Each number is 500 + 25 x the weight over the matrix's rms, rounded and kept within 0 to 999. Layers, rows and columns count from 0. Numbers have three digits each.

# layer 6 MLP gate, 704x256, rms 0.186, rows 122-335, columns 192-255
497497477544479518545460512495478501523516519495522502506501497504481516504480522539517513497513525503483504509517501467497529477527497516471505525463497510530482516536488493492460544520510504
479513535510493487503484486478565488462495496484464502483534524499459478481507523488474528479512530537502562497505456560499514549500479559533475471507470499442494519529497523456488452515521465
527466460548506509509502498557510496506491463503486505491524524501431573495533493524486497518503451532524469493501509482484522515508511493535495432490518510490513493520485472481503487513516491
477510512506475478494489560531522529524520512467527475487459502509520498497526551534478493508451508525484485566445518455538529487515512509486482489491488501542490471549483461499506525485477502
548478575488504516471503462491536500503474459522496481509484524488536508512463484486483512495508459442523511527522513467499559537522491546469507511515520473543483515486486523491483504495554503
507509533472521499504536484522447495461480490452463504486491503508468515507475462501475552509523477491478509508496577519530502486495496452486474530495473502496480475540526510494510487475485507
508518505552489513496526507471464460451524499500512522475462502530524522508509478519512495483546479514505497542512478483543502447520489545483530524485520511514467511481496497533480485517489493
511475492495481489483473521499451496509477522503487527500533514517530500496458520474495515531479567480472473509527494455530500495475499511492492471489447459493510494459495512502511490496503503
495476503496480472472531518486529480494466452561550485523482485507490504521528497500500486470485530531505515516557528511531517516519495497512494483504447466480502549487522472543515451520460482
504490492498533485482499515486545496490517462497465504500503493460515523485518512499491490536500505505503464513528519511492476527493511496470486518493457504479513452476481525521503496512537475
450467518491493518473490462508515500491457486481468487497497533500525498445509527471472493524546521498476490503480530513510509504538504470495483536497529499498538465473494518492478498479490488
492507484543500509516499556497522479529480513483530514476486534514524517538497523494504486498482517467491510505510504537510489487515504511487481450527481519493484488478494484460479482489489532
480509476496471475476540541541456520528500531501514512489483500525497478556478523490520460500443476493502506491500503522543540540470511502463511496491509505489512524538490512503475536475527540
502518530510527521491524484540479470507490482518505540530541528544494529510517497531464487491529498529553477479487546522513465491435490481516499525506494480528505529539464490522468501508467496
489495525487498518555452527478536516507508531513497491496512510515522517472517501525507479493571498551511500468515473501497511460534522499493476559480487451488457518533470464454482514488505490
497470493495423499470552481507505525480506518490495522515506491496498522484491520512522482528483506502493501518519481462479496496522495514532490517488528504507496520493508510491498500478477498
484539531497491467475540499494480524526483527471484465520498491540510523508492477486506487486538462497510488477483570497469455477478509528487486472450467524509520494471489517523500519487511513
480446478497503485554532500481495498519448502472500505497491506478523447475501527512515538513509512456513529510521526470471467464556481496485488447484507457478500524491504488486558529496519452
454513491532504473482477490519483480542531522565494504492466522511483545510482511476490520517547501508460549479494518538531475485537561495487497526536503502499508508460514513507524502458495490
536510487537497560505490492513506473473479459481496531480543515474497473506524500558503512473488525492552505500491521462502541474515526494483502509477477450496508502501494522520502487494500555
523511505536515511494546464500488508515480504468423460541549501464524475530509508507439506462487469518541483504491496495519515485493516474494501487457504526480540519487525462503521483483505501
558489500529508531519424487502490512486497519528482515489527538500490516499497516506527452492528501462502480517516522513507469531555514497495500522487459483462516498473517494493492512530485517
479497515516483511556539494473540509491503541454496459474439571507495449476521411476500493488528477500495505521503486501556517519502523440510484497483488523495548483512519580524510513469495495
494533551498541469518526519524515502509498502476533517519499481490449509550502441461514503473528501439512507448484497509517491547513516534504500451507516537475519483437471456521559508475462491
462485509491507495492490498513469507468501492513483490480491516505484506488552509519506482504480492502475477519536526531543508519519484526502503495531511466527485484552472491510510536477501552
514522509484478488512550475509463459489548504499487497505523502491488482468498506544482554497514505534488497534518507500497489510503497494499503497495511498499535496543499498506527542506505485
566468511455474504533512472499460488488558489515474501510479515486503493487526494539486506486524506505518479514525488481519470506486521508516470480509519510524462499520496517497522516514478507
474483481494492512467515568501496487541526446466511531528507504490532487541480527490508496518477469549469490507517471511495518495479476469514497509417466499511503522476503479485498461495490478
538476489473476514521493510505513507543461508503514491499513498483528520497529479503512487541499472533502506497484541485489480480476537521507527510500444464525523532537499482461496518498467527
464507496516537479526456492499503511546489487471478510544490550454548449489499506511503506522485506539491502497501513525490560516511470499506514503522539476531486521481491556533492471489493531
520486528515499498526490487513490512549505479455547483552469504480489481466485480528515533469468459518497492452547518514460521502487494481502500473437501512520515447530488523538454486457493500
483513481515500548502494510513495444558505516512482566544464531490499510504507551520517545473528502521510496488507508491503516513496514461471455525501487506493480519506523500445437479496529483
494534481486494528515505550533492491484540502484459502499447478524551549516526484514483469512497483502492497506443473512484508500490503521464510504555466459480490485492458476532509481503530492
521514497525487536488498532502521457544526493486489471528442528447498485487481487511496481506453523452506565530490550505494497463527477499531486505504490455491477482462516476499489514549492493
552516498490491481468511494512501475505480478499495494447520558467541471496539495498542463479504516553465471474521477507518505474504475520524434435447524475527531534498505497493476441531536489
482472503499538516462495462442501508487509469501532519509477526519498498530508457498507505517507491527521466481509528481434544494503498489505447549498533530488525525502490517496493538485492467
471474509520522534451466522481497517435546514513516515516518494511511539495521513509483512503479488496477499455505506501484537472499497524492452485521540511474526524494467501518470524452557479
483514521476515490472502508529517504474485459528497541531481514498488462491479492529510517483511549508495481504453506467418475548524497478500491490536458474496471461492503484495461476499512477
502506507529526502509504523527493495509493522485502482528516488488463544560502522515542494522466501470520535516512520502451512538532469511511494499498475504486469499536524453507488493479510479
496443497498515480503504489469494480525515513510504506548457479511494475505520513499475463517503484505489459533515532496539551477482503449512480494519424473507542505469511509474452482473547477
476479511539511480509501507503496493501516525499526494492504514475493485477476505511508515522485458521451466529466506530441519473512516487476476494520498508478471497511540529488533504530514518
500504460506479532471537465493500482494490486517457436474489491511473496504469488496519442480518521546494544522533520517487518533496503504488531543519482529506509452509484487542491509508512506
480475510489540482528499485505522467500494485528483483498478471504497523484498494461499512525461519497493525523536512492466466528483539491483504488473498508516504487481486487515492506503512485
525506476531453510490511547506507498502519483486538508505490470442515512498491491512505506503537491521484497496561505489500529477503572528509500472468504510469441440494490526530457479488493460
535431522521501462508455516505475494492480471519494520485485483515514490469497509530486506469530459442442498475523563480496508540506473495487459438506465519478465473505513524490534472490496512
448482510506505493541498525507500509457505488519484487464519535468519465478531506505530507501477529502481503524514493459490513474541507499544462500526518485473502514490471490519483512535491495
502486527502484505508512499517508512489521418498502508508485465476467534547503530527511494496511523473501480495485556488502489469486464465466489513470566524499510488493559531545489478489474501
521513489512469464485514457493491534475521498493485536557495499476484502474516527494519501513544518495469464474499506469485534497437488476485531529443517464474479507478506469487509502495457527
501507506506495533520520513510504484523474542468501456497535486522451489496485519505547525510491513533470512450471462501474496495494526495475472482461506503520502494522466482497509552442495470
471527464516476507540478503506422523501522475483459501533498488470498565501508509544484507492509480509479505456489533502527506455512520496482481534513516466491522455523523489497481488515512514
504452480491479508499490495526515497480499495514506483490480525502522490472508493487490480496481472499474508536502508489478524478499502488504507498517449529476533494511485528485509485499506507
460512482525477526516463482502462512511508525538509472501546487467476490517490486533498507505480499544514543464447520483494502474532536507505530522518482499518509508512522512474498483494489483
466514520540429496487514443458501510507505487560526493505504513490503507532483519511493533509532528518511483524537512481504443550478512530508491500487513480525531528534492546513472468472501476
503496530500497508526500498508454518521508531528485496499534538494480539496465504506504511485491489515500494508533536526495512499514503497520485502508479498484488472462504511449484527531550501
514508541528528525486527525503505506505491562493554487497524565510497496509514516494531498509486521489480525508554483482489519495504468471495500531483522519470463497520523492478450410526482518
515500480484508480492490533538517501497513470517506495506483487489515502510525495496534572481514522475531463521469518516439470498502497489478478499473500500488550498499501476462463508520504474
476516508489519516481490490525504529460504474405501454459520495444487506467522496490495492536504492516513495541548494496523503495523521481494498513510455500493431527510487514483519485542498510
473503477539466529507471487510533533522454458470522466507532511505525488436472503527487515456510532513518527483503500528484451545512488469531522530465469471427511481480533532470446512493510514
499504456498486500476459478454508494488516483493565527497496503476511510451479491475524471524507512456529488530508506481476454432495479479472472481453472510459497458520537529457469464540509530
448510519523477516459541530450496483462484474484499477498509519503536504525447505432484463464546551500456479479514521493520486462459504492526480534497509556508497522517487464516534508460525512
487513501534460486513499491461453523497487465496494521507495517507496569512521540524536465499559511529543511502461508494522438507517534483522507498514510473498433461452496518472509516510508505
547476558544496493505490492518441556497545526490518504536532480447476522468521486502524510527544537507445508476468523496473545530538477475500542511491445519463527542538476496463558510511506518
478493520440473578485490473540476533557501482544482503488505489520475503474471553481460505535491489561460482498457430528529497499514483549485455533508455517526472500512516481464471510485488485
529497542477480511478496512494490525510510496567474440508496532529482489482504481502502512486454476487479547514475482489531493491520507495480517473455511522506530477481446514476459536496465474
499485489494481494515543538501477454490489477505492447488491474493553503545547485506532539507524495519492538525507524484470541492510546476514549502501516507515491499463488515494498499472557519
485520474479507496449525487506501540502449500504531464552471495458453498519519532505493538497528489501471517495495464496483458531468517485471536506469497522506496533517500483500531474518536483
508504536525478527522473503517458476480536523497521513503489505467442480475532497473499526531518504476498472506467501515508476457499442499531471517488500503472519507436472466508504519492484517
469510489489491511441493495487517476515514492516494518504498507468507484509499459501516500517485523529532492475496479497497552490488565484534494498514478478466508474477482537481464497512508519
488463492489478492509546520512491495520496492510476496470465489550484525465497473478568466435464500478469508525533485483528450499532562479484514530531526522486531451508534510506516515505492535
515471544528504497518545463463472509492494505533499475489501497458522497498532527480494510560443543469565518484516502488528507504480509473465512473518560483511455488453484489518497474507491534
496467491502503517522511533494493519535473472527482499517515496476500465474496491488477490500497485538511541541511515493477518463517467557524507501514527529481540499489561512518471472513499536
476546505513509499505485496493487517507439544535506499486501506512500463488509533521493512498479499459481499527497506515499442546489494495501551488535467499541511478491531546550525492493535494
517505506482495488505468442496480530484498496501520531504557497492514537476498526509559468516508496510547481523479517547541509488452500457481480478486493520534487507506480488525526498507517527
489523502524496492524507473510475475476495490504506501503496462492487475528497442534494498519488502523498486471525489510492492522578472463505505495496513491486514512532512463535513509513524473
471570555455517493474496486491533476481507549544469522492479501500500508487517468488517488513481592542497510525518516436521498499473538526520486518447477524477501488532523481494557523492538508
501471520506504541496463542501557478498501524502483488528470518509459484465450511473532522505469491512496486522503570491508500507476483520485512508515477514516460511498518502492519483488496462
476505494478518518482510464493446518464558489463530467466500464516489516512486525483514537489512495503487485520489465485537512447497535510489478525510528480499463486500488545485504484527490466
505481486459499489494446501480482466496498527520528511482518464529477500502499481553491558515539478537472511506500497484483511487491518501481494472485499528545487490505519501493518480500493508
471488464475513463457456524494486503478498505519483457531554533525495556474539539487491505488514517517507478505499521541507570440438467491487521505524510514452510476536471480479464537499453482
503477478484506495538515488504482537516501487482520521548493478475540449477484560523487502487483502524461501506488541486479534508484511496455522477509495471544502542497516498489478523462487536
504433559509548471550505483502514504517458473496512512517516496440505497515551535511561472519504522491480528538526509489511500504531515494452489483485491504543515535468489494457547521489495500
478480547468537553488537508504460577570480485533492461485517484496518535480504429527458489469505506542507491476514476495486519502530491488489450526536484529488490504450505538475503496525505506
532514512469536480494522529494452475499519493501482501526503520512490467482471520508479461464483517469489526497516504504503516489465489522468504523492479450556534474525482546536481541456486526
493492484543477484540488478444488503507454490542538520507508488502500469516528523511483492529553474523461507498535545443498462527475510502515525537500522502484472500478509457517452513487483534
536509501522482507492543521489484451498521527517499526477498471459549492510492475511470498507496476492509471497514503512461526517516502456504456477482500520494511504499441488523498515503536489
472506495537509515522488474522499577503519506502498507485540484511528504496529481526528497521522473473484482515495513497502483523551534540508525509481500487467513473541516459498501483498533492
487484500503503513541524503508429515509479513508508498523506468494498478488506499535496481497492490485509519484512479471515484434502509559500484575486435470524465518485506520508508531485509471
505457491563508489493544519499455545515498536492534494526474510515542439472565506486470477509498524434475538474516522509483497531530523499504498543483526515483481465475463485511492504517546553
482521491535504536493509487552475521486529517534473453519494457487449489531509528495518528476483523481473502503491513513516517464491460500555522475508510505473504513529521505541482489471505547
509513508503500526545501491522453492542500476509520489495490534473465507532476503519512511534489531520503470515529507486493497505461560486499469496475480495525509540511464497540478485483497525
508481518524471496520497489500514475499533501523524514472535492497508532494509475476538584502456497488490491486529537541473480536542505501484466464463494489482502483466469506493520477458519468
459464521555476544487531496499501511497498465519468487511540511475485544523494491505497504526517506498567513492506463526528498495510488500482477521484493482455513495552488481540517511482455508
547502485493511477497498520500461520526457522489503514476542514488485483526486497507506485529494452497530520506511526492487500499521489503486501518503508464474507487526509481487499521501496532
504469499433494479491517527512474508488543519549477487513529477518475547517499495500516463481461544519463508524483479510499485519514535498489492507463556474492501508544489495481481512460520510
486502560514512501517510546500515514466490510502486516483530512478467479507544496527544476465534480496492512501502508515534513514517413524487478513495520463511462532482488496523538470482485503
482498480487516542516482513500471461522482491514483502519516499524531491501529526499433486543548482477482546511507524489498497539534492494514472491477476485527477497450478516490537553499532512
487475523498475512482494501499505487495483502500504493494508491488515496506519516514510509520497500510490526510491496503506502507502489504521485474526526494497507523514486490509491492472503505
497531445482573534506505496494485462410478511548538450527496548488473491567523519482520517469494502524523501554472490537484529527514482447498533492515495488473515513563566539478513520539509459
524516558474517547527510528537548494484512454501517516548475468513507494538536510508438479507505514505495484473485489535454540490514504472502454484519484478510499514443450506499491531479498483
468519556519493541482474543510472507487545491501490553544501512511497505489493515510527479511491516519461517563500488494503544561474497511503426502510519511480458534509490528502467460490492472
489461525487478524526516516520447495476518486513500496485461502502493475488493524477523481516505494510520512507534468539495489513510513489494491516521530522494524475522478489492502504515495546
513510526487459514525512508463514488541498493500485524475522527448529464483533488486527514540471521511479512544445468552479493492574494498530541475514566503514479512478495507520478458480551522
504494510446494509517487504491504502497521439486499514552481507529491495471493521465477542445469517481457550511488528526470529467433465508568538520465488458451559465525489494509496535507534496
476493486484475506422506539476531498457496475456488503521510450531453464478495529500489509489517522525556492506487516467515501537561461513499473510508505466475444498490524466494495516481515527
475525494517525518474501521543545512511497529564498503494536475507486537546546519459548523485535497495492496482523530492524481549482523564545514511538444471490489508495466508488462495467495527
472494506469533517487507507486487484466507541520533492534462523499480506514529508530469462543486442519513535488537505498532569499524517491521468520522517505514523495495461494523471577497509435
481524455466489531521500500464521477546503490536501483491533459472485517500473498507497503566481523493493527511460504500514505492490451466484488496471496484512504469486494517461571509502492559
491512531517496491456505487508502502522503528501506502483502544488482508472465490548509503482497531502496520551502506478496486476482495479497524463461548518490517500499528484496515467467503503
495497489523498485518449528496508505515500501505472478518465489526513460491507476472505485512472488471475501502488505456520525481515508512480494428510527491498485518492504479522467482481499474
476491482530501533527515492506459481493521493476520507517512534504500527509470493479549509517482514529485513455540500528478495462465510466496518460509493492492510516465466488494506501481499509
491522510521515480503489474535498501502487486498506518503514499502494528497501516514525474479508502510499496501519511475484473495487486499515526483505497500485511534501477510478478500478477524
487507495500507496494494491494473492489487475504494524490553520543527530511453455506467479470538503490513501533510546489518492506501501487507527465520499494468476511458509487458540515512522474
481520547506533537482462509488541538463457521498501472515495497479467485521523489499494500515534501484501431541479566453505461462504520493553471448471504516509501505492510557482524532507489506
460537535533488476499486485513516475508541428510483499509536465497503474491505487527500534502514513499484530537468509510504513509504499503488468478471496503496483466485426497518563494495488498
481512492467497450454523553539458498482537478454480539465535504444484500539481482559511525489486539484504509473518469504516483504488513517491482487566481483507513464491525499506466485469482490
502454483544462508503479527505517485500500475498485456521571475521521518524507493489510519476514559565471473526460543498482461498503501512533470478508484552486507502513493467524475499473556500
530514527454559466503562486508502488477488481428521530476539530498537534492539500535538494499454461500518497493529439490516528526546562501506473476521515494503503541510509481528486476514505504
507476521508551498482492488475491503517516486478512496508478525494506532487497569496498525506473538499506463489491548498512504465538488492487494490487500513511527479462513453532473514517506497
501498502518492484520549508463461494488505510502468459474527584508475490513540495531491520481511469492492515509485452513492490488488484451482490478519538522532486495487460496497493480491518518
501478472458484516512528499498481499470518476562520468519504492510482520463571508507503475498479486521475555482521492496487492545498539505538515467495506509492480495506507479510511521481468474
474497512501516494510502447515528511464495508487483459493508482521484493478516484479462509515486473507525515492534483506495487480500453511503518490474544505492534493490489558541571449529531559
501495532499498543518473451514512530551472489511500499511529486517494469482484571542520467492508491472505523522515507515492499537450515483507518492475522479525480500510527483482543501506518538
530479503513455512486502481542489526494498512495490510473519486526492519519457532456520499541472490491508469492481517465539516533490497470483533511472484519508500523523506492488439535474494493
550539516444531476515488487510495517494474460511456517502485458509457451519509460505490493495529493539504469474501490504481489513464475477517481534514482519509500515452515486490453518529549484
480479499511520557511524501501483495485517502496490505498522546470489499528522511499477505534461502518534524526470497505530458507503575452521499483522481421435493523441454513550507500540533527
520533522492512472470547532489527506508500515486459491494505548484484501482507541474483500518522507471493506494459502518453487497496551467502484493525494489465469449500492447492459463504521495
495484483476511472500534549502548492510539493543460551524513504512491512515515516485465491481488519502492478494491557490468509524466470519479491471504475491488525506493530480507513513459481485
520485504476478498508517481518484519517503496504504487518507526484522513531488495542518520505482510482538488568498496505518485474543494493470484534491513465489500513537525539491474523520498527
482515503461493495481489483493525512537499533507488466467483474502491475499503507515530517477499469523463481523498533501514496483469524457484508501508481509526512473500514500507493543490548483
493515506485480493495489521567498542512488503512503536559489496487462535551514546497541550472488506466478485494502566520521452524493486452509494518484486470487490483496527525489495491502510470
510432502485433533506505494544501540466470455462456494486494518472476519500535555449463484440502528504505503497523485484506549508527467473521474477471475463469527462498556472540486569443518527
491486500471497443459500505532506487485499491482522493483517505489452467488500507496516527527533514523486481482520518494510481523536498494513501519524493471516483520502480509521488474467498519
477516514526494502461503513483487524506487535474546483508524478487474516520488511516510509472518535503453500446528551474534497498538452505484532460439563458517482463478533494495526511504506521
499464541455492515521487517530499472517566493525481502509523546464467498556502513471515505490480548530479487528486488490528480474484500544474478483517517494493501519538561489502478520552528481
509523513473491528497486535491493450492491499488478576507515532484480496452475527505521475546531497435487518554506501429481509513501452510462493496468487500513483435536497509513492501479494452
531479526470474484485542501458491532481471505526496491538500480469528473500535514485482521479537497479523492531466521512490532510513518466482515489478484517499487546471561483491517491530460469
474498481477486486503494518472538448563488511463466523478488479498546487503505509515524509480496534497506491473515506505489493472527523518529480481496519506516499480506445549535500524513522469
470493497488489479487498472500452526485506446501500541470532481495516489498520526520530513473546451497496551523553465488465465449464516568467527472515486480538503493475453494516502518538481535
494514480488525538517513486507496530537522506522469474510523519489551485510538494484527467524524535501540484538495509546460487493501458546480497594512540540510493468475550501495546481475488546
478530518472452504516576508482486503520538477487505478488503478487534510466554486549507511485530526479501458524496517508482488522549487503479484501510471539471516526494531584534481480506491504
510524501474511498502512531500531517515514544498473535482520489450494483566533521543462443490529516492500492546535506421493521492515495491496489474461495537535502479483489504463509484502514491
484495539513527473486517486484499515583540474511519525504488496503485515535532470511509512510517486497484528496476555481492504499489478534518529532500512513433517512472488525500531513461536469
522485474481482489490532483503504498491483498467455532506521489530494530491502495512515483503533448504552475493479480493484467480462501480553497527488526484474462475529507525509489478463489510
489511524502503471525495538506490485528526498500488524540522514483536517476477524484496470493491485528511503503529521483459490469522474508555514478478555517458493517500507482525470511525455500
512522505495505495515526509481487535477483472508502497494507531520482516502527534509492511464476486497490519489521487514509480519472499501484527505537469488512515517511509536502486487484493520
510472513503516465526484460517496481499515466498490477444546494520508557538491528508474521533509508448505486514490479525496503515506492511548526522530496533487506516555482514505519461478527526
544503517493509499551534477507514479506479488495517489471475489507497509491473519470440479542526492465483529542520459518492512513487484450511482475470497481502507513508546486485508515458486558
467507475546484475535495495516486509467512523468537527515524459501525536450484510480489492466502508500481554510505511519537492488492454477500471521525504523493503487498547515517479495502511513
509540493485437487480517510493531478554500490538461503487507498535495495473432514479530537512478531486500554559536489516414520510510505485525520534480517480516484512490494546508487511517491490
520534512462521556484474517530514492459499513518515502478469547538473463502421496498536482529461508525488541524478495531470505544507531502466519461468506466489485497528513491488455471444486497
475499533487483485528469494494504500495470516466478481488449513503481523453510505494484462514490499543513486463494507489481480492516547557515460458456514510465470523503487505486532506494469538
504502512478538508490493506428467460533456535531519558461437499511504501502513495518515498545531511479512467482503500501497486467533505528552499474516466515469524534504564489524485525503566490
508492481495527489482506481531524491487524470516488517516503495497450490522522531507550496530515480490534498532476468538452532468476475505510508525495511459514507487487513504498501551476505532
499516523504519507501510504522529522532472479524477483517503525490520465489533496535519511516493500523515477474540495488523437466475499518516479524483500490537482510540506478511506469485500479
492468492512499518472557501491448528476470493444479481498467509523478473510528494527498535462514493502473480548500461519467510465482498463493469492454528471518495532491457507502478487495521533
499484481489471508495485500516524484504472505484505487499547512489518481506483501503511498473481495474495523491496521476503505475485529519518478496507475484497500513526538519481558466499500508
514449514519489474547476519504532514496551502464492504460539519505486482519508487535562530552505507520485524477472471502496482505479508495496515521496471471546492496507516525490457504544531472
466460484505522537503500499539472530510507504513453481497494475497521510477500474493468519477487467505480480480544517509505547456469554499493493549483408518509523504517501517495550554471467504
486486515487477469457474489481501493492491530527529448506481516429502451497439514556534488520548454505471541498522513508487442511480502520481496508522522507527495498535479487486514505528516518
510483434517497526560470503444483458496515537456510492501489528511474520469499490524524521463508492524522492516528470479511492483530492474520501531488518478532510480462523497480499493486511483
564514496470548500497500517525458478534462450428554475443463476503515496498506487524516532505483530514507488501484538514482512537526509464504527475499555484493540468473481503489465508489513479
494486474538499489524464529479506497501443463522503518533486520489506477507531510474465488513529536514510515452455470435551473465527530480515542517494517487524508513469529527491528474467489490
485463528476490519493524470458515502482533527519523530523502514469507487456503440489532470457537482541566507476533495552486550482478527514481526504507475509505508504434501520534489479475467536
558516495518487479517473488512515504482466517491545580503483454474472477505472506525485526541498468513467542500510464520480531510521473545496515480491455467504455520526470485524492519484511500
489492494480467527489499470506522492509516464507505490473503509530512465475501476526498487550539499488492496504467522512494502459506499507487504474498473532510501462483500492507499504553481526
461475518567486514503511506493527472505521506542533529533490475477505470551540492471494498493471518516530514499502491537501503475490518506524478551514466490441517483487517524489509499510497508
526507493506472476545516481459497494432477506477471505479512533545529519520570496532508518524525487502525507501510499569492461502435539450469487540472519535498496488491472501561493503511500490
479481526509465518501456460462480466527550512480460554511515553498492529551533563457518517482500527486457557526480481546493490463530532533493493490539502480533474514519485503495538502505476505
510500535512467481496506535508535557446504488493509504512510511499543448487519538492524474433467533514514488480535480469545507546471492470515513505504478487545491531552472503466466536503500503
484458447476491526510524510549494527511521443509435556438484511530478464442460457481493437503521427506461590481509531503453515489525501455483502535498504507472493479513481508470459528472522503
520482479473496497481502473459477529539476457506508479517483481500529529494523474517473495497540512504490519517548467489524500487515570499520503494512459441521547526460517489510529488553511502
482497478489480484539495491491470499477504481482459493472485485490525512509497511473461525502484526468521454476477519482499487478525502517497519470515516541505488518460520498480483500485456469
498519529502495497486485499468524460502508475505538448507512541528443525475475487462506500539499516478481441467480563497454488498504492468489492481514460485466530483511520480492500502534493500
470503552488510509505532519520496493519488478533468515522482495514487460477511471522445492498559508501473480502515505473488525492523512551474491534513492491540497487480503469550518482527478481
491504529479488439495520507498470500498513551505492483511512462510481516469522491456486467507487480509482477507473504505457566534485528524515531465479517504528477487498490480481540439491488499
531483525524428506516501493496467531450534522508548524519500502489452487483495492514508497518490517499526487499512473519436486500508468473495497488445515518516477513540463506542520506496530525
445517531498535515491479533523495512507515538465511505509534483494465515479492504480519505490500509482530454496491567517508513509470479468451519547497486514519530470486494486443528489470477501
509478470513500491484503496485489503487540505509496553490491487520468475548501501547484478499520527527504506506498510468514481462511472536486501517528489468488501455529504521459469513476462522
474489530480505530520499518487508511521511530500498538509507498500534484499509481492523478482528483514479528520407477510493535478497525525513457531513480500518501481471478500523524514520498477
510457517481483491460481464499521544506523478519467464542447507487488506526454459514500524490517461473461493454541516502548500548479488517479532465533513517530527465523493517473504569532526497
514502517502524461503493504467500502501479513523490485477436532505489488458501524474549566477508447541477534506536500515509499513504507510543420464518481489483522462464438506483510508511476520
481472479481508509498515504462507493547502475540480507506511480476521514491492487486513552480474544547494522493476484470517503470546482509482456523472588475491524509485488524489496534501504533
523509489514502469499452516468506493510506498525468497475491522483492520515471462506516513451500512487500464451477500493541479513538478516482484521467505489496514494490440498513513536499481473
511519515442519486522485444473462490498473490540492483545514511485471477481502509476494491428508439516496466496470500535477456484522522536500488452458551464489531541441505481504499522479516484
475538479510514489513543502472480525483523514502513491493511495494512525513478507480513530521489464500499453505506524474494522533504512513502487557497504519474501460478492515512504481490472552
504477482482470545505485494494500515546517478486457484506472499468510521522487499459501523505469485480517499511497510502492487485535518497532496519511499511504485476523504472499496515493455514
519487513478543539502524516465527518500473540499516484468532500502466506536469504471516501519538512490514512495545519511478470485508441483499502507513486504542472515504472509535476481495502496
472559458486499515486524490529459508510502527533517506497498501525487496505536428497490490505445500514500504526479535519474508510519508521542492536527469482482517528499493516508507519519504465
485509476485533521509520406554537508548530452474496505528523540470534524507535487473490537466511480511514458515503506512481485493501466474440479552491526485440446488483462519522499534479533514
504518495491479476494481509470504536514508497476514456494510514492494477520509511522504525540490482506494525464483504469523506502516514469514469485420547482536523471477489504497482491468499477
509479496475532494507508506531500506492472464479528503515503512516492533489504527484499508495514507499484513492495513502518502501490489485490543488469497524512478492502452471523478516508531482
535483497526498515476471482492511482489500516524484445480496492497507494433484518531514474504517545503473540495488525523521480537487524525550504504504508497526507496520482471512465520526480492
519452484509457481504543546509514504508462543559499502479504527470485510502498502436507504557513531526479482517489505492499541527531543528485513470520463460507472498503496504484543498546507489
526512497513501494489546490465507491530501537522465491495519484466499506468504492530469498538507466505513493511528461510516481503517524461535510516469536510514516504495495502539483481482429491
498514528462504473528492490458486519540485496501497491513509502511485506448500508509533526478497489532498520495526532465528512516523514476520449495496488502442526509455542512465508483459492525
485513537494492523533538524518504503438478478516504532493538480517491493479505499466529514469461508486522511518485528472527532519498516495490546457508465523495458505461519509537536472520501499
533476521526483476517502512487486495476471511452497529521486476486534517434541514514484491478483487527540511481504542474524485517452509495444505509515481527506529479510459525480511488498494508
532468489476451456516495489521482461484466518512489498505517486480519550515463569517526503496530486459498487471468488542485493487510529493467506500496510484495521537548464519518528462495548539
504512525494494473471475526478494540541464518509477508520491479487459475489560513500506515493465538516498504511485548456489512503466518535490481509510469519497509468413500474471498483525494530
520519476544478552514540550467496502538510530505510468513513550482493503528527481505533458555506522500525519475500514551493462506501492500501504533527518500517552546483504501529487537482464440
500519502496480498476478476481469510476486518513533495487487461501471500503524499472510491483520505466504499538503502499518525530495492533521521493487484491495527503507526518503509475488459536
516576442523531509482475518483430485520487494456491484520498517484472509469482510529495476493510533539465488521538507475514438492537501470424483513486493473479480494537501504502521496469499489
467510506497512473491505500488525488478477550515501513510520488519488527498528530509518509491449470497544498486505516514515551525484513519504506475454481542510485509489461456470511541508517477
494462525466518512511505462486563462512510469524473536494486529498480496493461492525476490507468538498462469502447486491497510442485530500525524510486502474453456498498450493483554515484516553
507462507495545488483514532479506474555495524491514484493496457485476484466484491525508496533487504523488464499530481466465454485479561516518488501511474547512478491549523517493490514462541468
534542446467508491463518469501492461485490460448497530521491527571495516472511483518519505538485526534529515514498515532487510535478504481481516516506483472507487502510534468522516510527492497
499490490525507484516482508498517453479502494490458495480475514480503547479542523487484541523515507515502480513495516479470501515522486515525474519501528483468538479499503526493434487492534531
518489521514549490512506504492510478484485498544502485537513540474512455492515477489507541532505499497509489506478465504502500495490541519545482485502515493535555549474530472528530473546509430
516490488488530504505509483455470511507499475513489486543479506520485511507486495465495460492499519486494504520521496528521487438491535497556482488505467528512499510498492489525561519474432496
474483519540496492544518505484486446465487508509518491490484532484501490504545521517519478509510495475484528472519492468496503487502492486499454484448529464513521468521537495520501468496537500
488490505480481547447525506492468471461487525529516489528517539495573510490501472470485475485488493464522484482493502493491504502550480492493476511486454495518521501509501512521497485461489467
511521501487483492495566461497500506470545503486502503473455503513466505523516507520511483505513500516484488501512508476497484536526532511528495474472473483471514503496480488507492488534495485
449516575476511508487449450517505505467524537487492481527490548477455505521522480515506504481530477452483507471492495551533551522505498537507456494552470532534504495515515546499531517551486531
524495488486526508485513463524493499522496505472554526483511470533451531463489541471483495485496531490528472521532511469489468474538504471527524531480507511505500509463494479516504466486536491